Weights of a small transformer language model: 14 layers.
Each number is 128 + 24 x the weight over its row's rms, rounded and kept within 0 to 255. Layers, rows and columns count from 0. Numbers have three digits each. The size before them is the row's rms in percent of the matrix's.

# layer 7 MLP down (transposed), 1344x512, rms 0.0285, rows 225-241, columns 384-511
096:132131172156138122113147128138152113149134054129128142152143127144120127160127136151123157117087115124189126137119155127125108154111122150145105144115138113112159106099164089121119169133150144138099141127127113123114095121095126130114136149111089142136160151129134136159132158125158188137149128107121124158099125103113147175165104098136125135172127134138096138149156140131127159081130
099:092129112075151150114106132139115130138143158177115145107178148180125106114102149103140088118140134135159095116084150143126121151128147117136141121159129115109085079116147143096135103123151112139112102122113086130112085143131128084141138127105140131089130108157136139135162120143127163136129146124143166099141079117144160156073137150140165177149138123134151108126108115135151143130131
099:151168137134129135120097100099134143212140107137149139137123156117128093169115127109135098087092149119107172132081087123138123150083131130142081132145103102096139117137173163104155151148116163085125137099174142155124131184120157108140114105107145137121073132131087128149080103130110152139101123128108141190145141111134152126135108140097135127149159112098085132127127172117100122139127
098:174116140189113157143141124126137132116133121077160140118092129114154104115109138186150135144171155141115122098149129110165111131132125146145104126115095111146121138160145141137142166150139170135101155156143111140123154146111098076126102086120144127115154157144127134141135112150158114093128093121120157132092158120120142146165141126049125132143136167160147180148132077089160119095115
108:151154117170152129144116106107145108143123137112136121087110144124109125121129116125125141096110165165151104074165103135186108129133088122135150131102167127088125096158133133145127118142110124088128103153104145173161103160144148165126112157128113095091179144141141108146118151156127148115156139122099184103131125110115114160119111119102121148113125136137122094178100141119159124133170
099:108116108093092163106130088147138099163145159123145171146150096115145129134108103159116103121061134108120121135160136160129071141116101085122126085103119185148110176132140134109154127137136125150110128139107124143136130153128154173120142116107145144101135100173147137110135159148122158110133170125109168114157141132119085128132130142061137097126125132094117113125139127141118128130127
106:145184086111142139130141120152134135145176151115111120163092102144132134150156129102098134130141148115096157139116133106100100178095145139130155097140143117158135147109130135106083104134098129148158144109130117116130118184115133107115142085119124111135103091100136161131096114177140140107131119131087133125145138094127154140165066126174126135144118091124145124122124160126110176131114
098:135149139124088157094095150179135140124137124127119124145130128128138092110152115146116137146125162165134164111105115154174138109100142146149160112109141116143143121106129148111128125139090144132129096160126110124134130089115121120088110119163156154142146131145150096125112109123171094144172139137164160133127133121136150120178169140154125113120100108143071149129117086106084113152107
099:101106121144140128144166085134138106096155127125162113106124141113152135165099108153122177110124133115129154089149156155134126116094096090155120118177123153103147133139095130124142117146129168084117157152120127130138135112090093151103148107144124137126139163207127176109112111103077158112119136126089125118139119168120137134122134142105142137154085149159167116122183151128137127153134
104:159109140114124110110168081132135149133119118116095124159103160166150095137119149125106120099107096148108182127108127119130130086133152145106104138130117084131122121099137108103062080079136119099138122130143086092174120143147127138057137172110105125108111123150109101149122127165167146141105160151089144157100123103143131153142078127199129139128104159133116136134072151122162143146121
096:114124144151180127129169123143095120178150078073084151122141138149112089143072111164129105149139110152160112115161131137139133116095108117132147129133158134115156150157137131102098124162142146077104145149152159124130089114138117130129177160141143171115141109111083153133140135120098080108122131124108113146094131182145089139122145133124142151088121160133110133171129115141142107095155
100:165158144143135102142093129129133128150106099070183109162126152147135144128140189111123105117129134150133091116169136142123170162087099127127135153164146096144099128093119165104118119152091101141103190137136126160131131132160158114089114109120111156113099108159139149093175108185154113123167147141109156149136143099162159111130095142121117131100071126147135113114177156121127144151108
095:113134105135170110136116130116110130140099123165087121129112168166135134110116125106157165159134125127165122121086140104117116132114139097188106122164161157137128159137104106135117148123157123140131118127122115132114112122114150116150126145117159062180127166122111172150169169118101120102111093130136130139134152169160114149118130130042095119084120090193092165137136103159096130130149
097:156144093148154146138119118109120170140091101127147108159161095112149144128148123136123148158123122118161081145140104126112138140135146127136062155115103103134139109104137173139142161053148129131111106135128111145143093173100156155091081148160107157136147159154124118173105120140148106100144147131118118127125145127101144130145118109196099114153116174130138143158126114121130110138123
103:158125122112131103094116170115153139097107144129146129142143146100141190124117111144137145107106147091106106146117105098146143149148138124141153116150088115112142155093158140105144167127145156112161096098123105111135169112108116145111142122123119123131125118115128093110110155128124112088148160142124157137107136190139133115134137131102136115149103130118102069101205133105105137117161
109:123139141137133134099116138155111134183121103125124119124116132149095147125095122094135062107143165149104144162124121093141135086126164108111108124146117135115165168142162142150134129155147134073125100138100136077126147073122115106128144092134161112119162157122153106103152145128094153142089140099138150131187156151144119160168128106176157159101102156101115132111150106073146118146103
105:140141074123119161141118092109111126142133111109156174180143138127131123169176138093130078140132148140138137127144152148101117160157087160109170092100167123097135146078169118136111147123146169097182131121128148122167138111177124177136097126094166135150151132155121103148087147157129116110108156159117188139116112134114131092156138122067127153171078116115148164126101120192173121126171
# layer 7 MLP gate, 1344x512, rms 0.0515, rows 226-242, columns 384-511
096:116090159093106125128140109104131087099138107179091136128125155138098185118114149086130146155070156124126122161150101136121141096126114128115152126133127123129150092121102131101096140078145127092178125153144097137097116112113140107109099156095127136140145096134112142151113117188128124141105103128120161106141118100127089123112087096156168103095123123104105155103135143155128157144121
094:136168139108102173113119079130155123107115112107088111155089106125156119132131119093152135152118110147104119128145108146130137093098104151118154101102104141109092117161099104087123148165174128106110137125102168125111121115095103112143158092102114125175153113072132145145106184140156112104115151110134152139132151097155178145148154117143143118114147148132107124070116133116101131096172
097:144133136137114123110146130149147128097116136169124129122111125150148105121167130127088142091128146141121124150116098151149131117157123116180136103124167108134153117087108107084087140085116125124155135111102106108119119137147140103094101144120125091138102085148161105160109103107156113143147106123131122096126140083090153091135097127129130080163117112101114115146081094118169127127161
108:121109085097149088154096132119158155093171126133131178130104120134154126099093138110106103068170179134116082139180133110106165130107122094165089151072144088119128121123122179130121121159141153116107113141122134099094126149109143145121099083154103103129139088108162061127106124124116120091134155109109151147130180137129091169106106119089101123147127095144158126146113144106117103107121
098:104074133118101134080120124121123148111132168159113145133117103128114136090141123177123105114122142158110152145174157142128195105110094126161112096093149123154139125144126133079097115118195113153119103095130157129132105106115147136131110137075148132123110145148135146135131084130095091153108146126096134089101165147123085137147125128148097143116089129105133135118125170122146124129172
099:151108154124168106118150143146111118186148175110062167102170144141131154166133105158130139129100098138097153162141143138135161123166170124130145121123132121137124137082141095120166153116141107105143166142133126148139156102104160149158115111130144152093166137131126091096119091114141142097088130147165166120141125114158093106099122135107122141113088125110114089125095119162101150127111
099:123132172135122147115132112122132144136118122111135173172084134112187102117107107132164081114115184126119093154078127167118144179103134107108122115118158105169093103141156098098116076172094130125113145137138116141183131135134140127107108110120108080108134156148095116170084154127120114133179184140150119131162089154090149181142155141114136110128162148088122091140117154156119150134128
100:119124124165132168135129098154136149132160128101129123110087117127144156127125073092153121124125105112124087132130173112179116137131119150107120108110130137151113139125110164139125149141127180132122191135161146132109164172172169139088101105134084113139163129134165079137164102156161122146126113155156179113083142121130148149168108159081158112132125170121121138104124096126090148133148
098:123137156141153135120121157126147148124154102123133172096101133126132137094161150147125154122171169132119122081098127102122169117165114090171156141117160105112124136117115139143120085129112131148154123125132121164130147160117131102077105112106160097189145169109123136155132117110088115120139132105137114114119104086146123150097110143100109127108144113100178180152106122110108106130124
101:156104165120149151131129104138129169136080093123078168119149153104139112115107135124124124114154131152158115129135115137120136136116114150117147104100147084112171123104123144122097133144117152156176136129127106128148139116159112148145151151089115164076120098127129141132134115129101077130134121090132157132136135140137117130150152146100147126143113144128162130181172134098163114141165
099:082109107150122132140114159074146148119097089118137122123122145104129164176139089153102143108146144150142152162132100108131106162102128103155108156082153125169105102090147142154066108076132113126092147126107122154103108116105100183156100108079138111103100114111150124134154118123126138111142138115130097088146149169133092087112114146118148116153114193147165158139092099086098120111151
096:156122160090090146123170082130123114154137122119145145103170119126096126169116148185121105111136138113174163132141140171106125142169117146118089134123161113109096135139114155171118111120107173124129150130158143138116123108119147135110148137104123090136150128113092146123085102117148129157141152130098127125122099127151136122114126130121124149122122137130102134130107124154159171136159
099:139132103118144151110125156109115104136133134111149135092130091139169136112121084140148126114099120111169125148128135105116105124143150129091118110079174157113168115086105138132102133142116124126143156084104136175118106109087121156122159113139127165112124164097126134183133110120115145154113098099137116129135148106104084145199131090106144099099092088123185126106115096159116140127123
105:155092157161111125121137171123121089091103106113139153141137139120172129126154108143182100121089135139139147117117114147143127121126149070131128144122117102083141169128120077126104169095152145138141135107077112101115133093165080123137121122169141095151144135169106102148144148125138118118115154089190183119139139096105140126128122179121126140119107141098111118090155109154142120140169
108:113117093115129093147105159108127135125169095140110143092115147113116179142130131138150140086093121134129110155164142146109132077128119114157110126129136148129137124136102140137129135097134154139116115133153145152084119112097118162128138123148138106121114152111136098129132162114122095103095143128119128106190119110102116118090087146084085113112111163158126124148144114164132152084151
101:150171126088131108112106141114133203144168100157130117116123098135166129156142139148104101146084119105120123095157135118159117098127116104164145130130130100144128117116137106136128106144161124102130148166155116095126157140154160156107163122111117171093128115154134154185115155132149172099109100126123116133155123145090104150145105137090087113138125127095095111069101113090145132134093
095:159092165145100122135154134176128113140126145161130166097124140127165145126117133147125132140159133158118119154146112105095130135123122126157146115114073112135107111104128102086149155108181131147095144135126115134135158164117184127138130118092113143142140154176142103095189118141152082136113123116150088175118144123109173092156143094116109123148143111097110116143113113147119121109121
# layer 7 MLP up, 1344x512, rms 0.0505, rows 226-242, columns 384-511
097:147127138139133156157076098154119104127143144151168101128093098133082115114119144164162165137110124112137154162110132100159128129089176096102127107111138165158076123158111134119125148141143144151141154166160145128147059118138116109141142135160162105126083155153179103133103163143129151110111078164120095117147153111139102150087120141150175116129104148102113101142125156139124157122160
096:105143113111163101080144123131066152148157155134120133113166147093134122135133106156121175124146171149111113125147139139133135121133115139115097120155104133122134169153170134126159097109102164154079182126168137163160132159127138147121160110108071076128126118152137145180145104128106168124065148098108119191119124111139128093166120122152153117124159116103151144142131118117169081149096
100:096119151151160121113141156169113110109108097101140146106134139119098077097109148107141113135095114120081161115092099154144137150125107142129110141128134153116137128157136147114091154079120153165098126164136147096173129155155098109103116118104091131094078128114128154114130121112099142125125159096117158122150119121103093153147130094142137170144110160111149130118107148137143129109103
104:169168133142116120147145128115133111154125151147168131137136129133131095100109155102120135122107140153130104136144148122153138080114156126109163103097167172144151130122079128130133116134137140150154125137088099179146115074145106152188129122113141159144131158151084140112111152163123181090100102152136111133132092128120127114112117099125138116131148125136138168165112112133136097111181
097:106156122155086103094153135086135172093134170120084138086164136158090138135175083122121166115148133138107122164164165089112146116116123161120111162093107098116171174126144113122125081140095154115113088159129169160128119121156115126115112108138136105169140118147143130176116161144111125121111107132108147109110169148141099160127105165137110116148093072133119127166136146168158156109129
102:131123157155131130140122149172113144151100137089110123099145149148146132173149169134139128125160111166132139114131118130103149156105147133099106146163141155114118151131099100115157151123170143122125154142150132150144133115107130153098106132153083143111157165140170076117124140115122137143126148120149143104100112102142155171162131124137147153130160152112141104149137162154169116138165
095:104136100159124139138132141110085133146144109141158133130120131104088151141090136142155110101153131151100069142158135163112121131151145154136142117132122127129077107098103084124130145087150086151118143135128075150187106150143106151164154083107089102147103132120145156127157141108109164144098113099143115134112128108147160158099123120110138146075111124156137122123091122132090088099146
098:115164131122145110147137122108129103110129148169137150117117121156131130113169088115120122145151135169138133130131120119177102142153127098129169129153117122144140142126089142119141103130140120111095112139115110137153132141143169138117118132102104125090094167125092151094157137142141112113102073159166107125130115113129107140098148097145121118146097162066134113159098141166113150158083
100:149122127142138115092151118150134112140137129152111150160115104162152094122142133107088136138133144159169106130097093112087135136119138134130113132099175109116155159100115191132118105136163134137126135120121120123159183142094106118128166128160153113099101143063100113083159101130102113107123135106090105167083094090134105126104109103117110161184136133116086174108112134107126134164137
099:164162151112113113134123093125166152138104148153166124102115135129146125134107161111159141174115138143106149111131054146127138152124125120124134069162151124129105111108153156176138161108151086111148093113134143126134137146106093113107090129082134097079102131104136138117125128116140116096110151120103151112155105127124114131115101099098141127132134128130129138091118121091080143088143
099:134133165161178150095094158132122149113123128159097128132160133124139135096138092139085159122164103106168124111171123137136140126095133098161139121109141112125084137114144121104089132103164147136155105128121093153092136160134154146096139141135119123138148095084146120132109128127146105099150130107101146122154079123113150121146149100127159120117139109153122128142121148162135110106110
100:163155104103187111156140142112113100131089179184136132143118112178100118152150142144147152093126157131124143118089134123099099097118117135143162152087149156152144143125097165107093173101105098154124095188127128120170107164099138145143106108158118130117078129169124141168144105121147172104155110136108125085112164154110128174157114107087143145171139096125111131113135151121131112126152
100:106109164119114152098136169144139117111152082137081113143168141154166132107124104154151138157090102096116125153124114107163164123128145139125153146107127139142132116125147119130137102155113144182155158135120098110131090128111105123136112114139157124143116149086152097124181144119091138120116150123133132166132159139150078152141187140147166102106107116125135126144079114101160165121145
101:119145130102108111082149147141095114149178117117146082109144114136146143121119101180143172152102108136133143146169107150115104118120104132124144094153087144140111154145115100128099151074123110109070094128135130122098122143112149111167126172142126099120094142098145143113134154103137129122163135112114084180141100141139085138141144135101157139135158146134100083105171155097154159111166
107:089151111107150124110105122095094137150170127135153131146118143128119111161089131155127102096139145092161151176154102130154160096139115116086172126087128167149150146152135164112168108149126133147143151105136149107122126125124174144138120144101149130120155182113151157140096101149128139125102128168145093177134139106125131134134128156157165098156165136125176130144092141120095136141119
102:084129115158161174148172155148129113149148140094113151170074128094094148152128143099145140150149103123109076168129150153137161132136126129077136140154141123108116105142157123137103133099133125100155133099091127109134146161109086124138101147111151098101156182145105145110120159128118084120132155124145148170161135109125144082115134121111092121100163134122116121119114134088123096131145
098:160084167107154162119107126141143096141120128141092159130098124157131149138105133119127114094133153158117152115126105104100146135137110082164106142141137098152104127155126156117156141154092169127111150119147093139145171129118139150115113143099091124097153153105079161099146139126135142148156133126148146092120117118141150130107152139109091071167152110164117096148160132107170129094170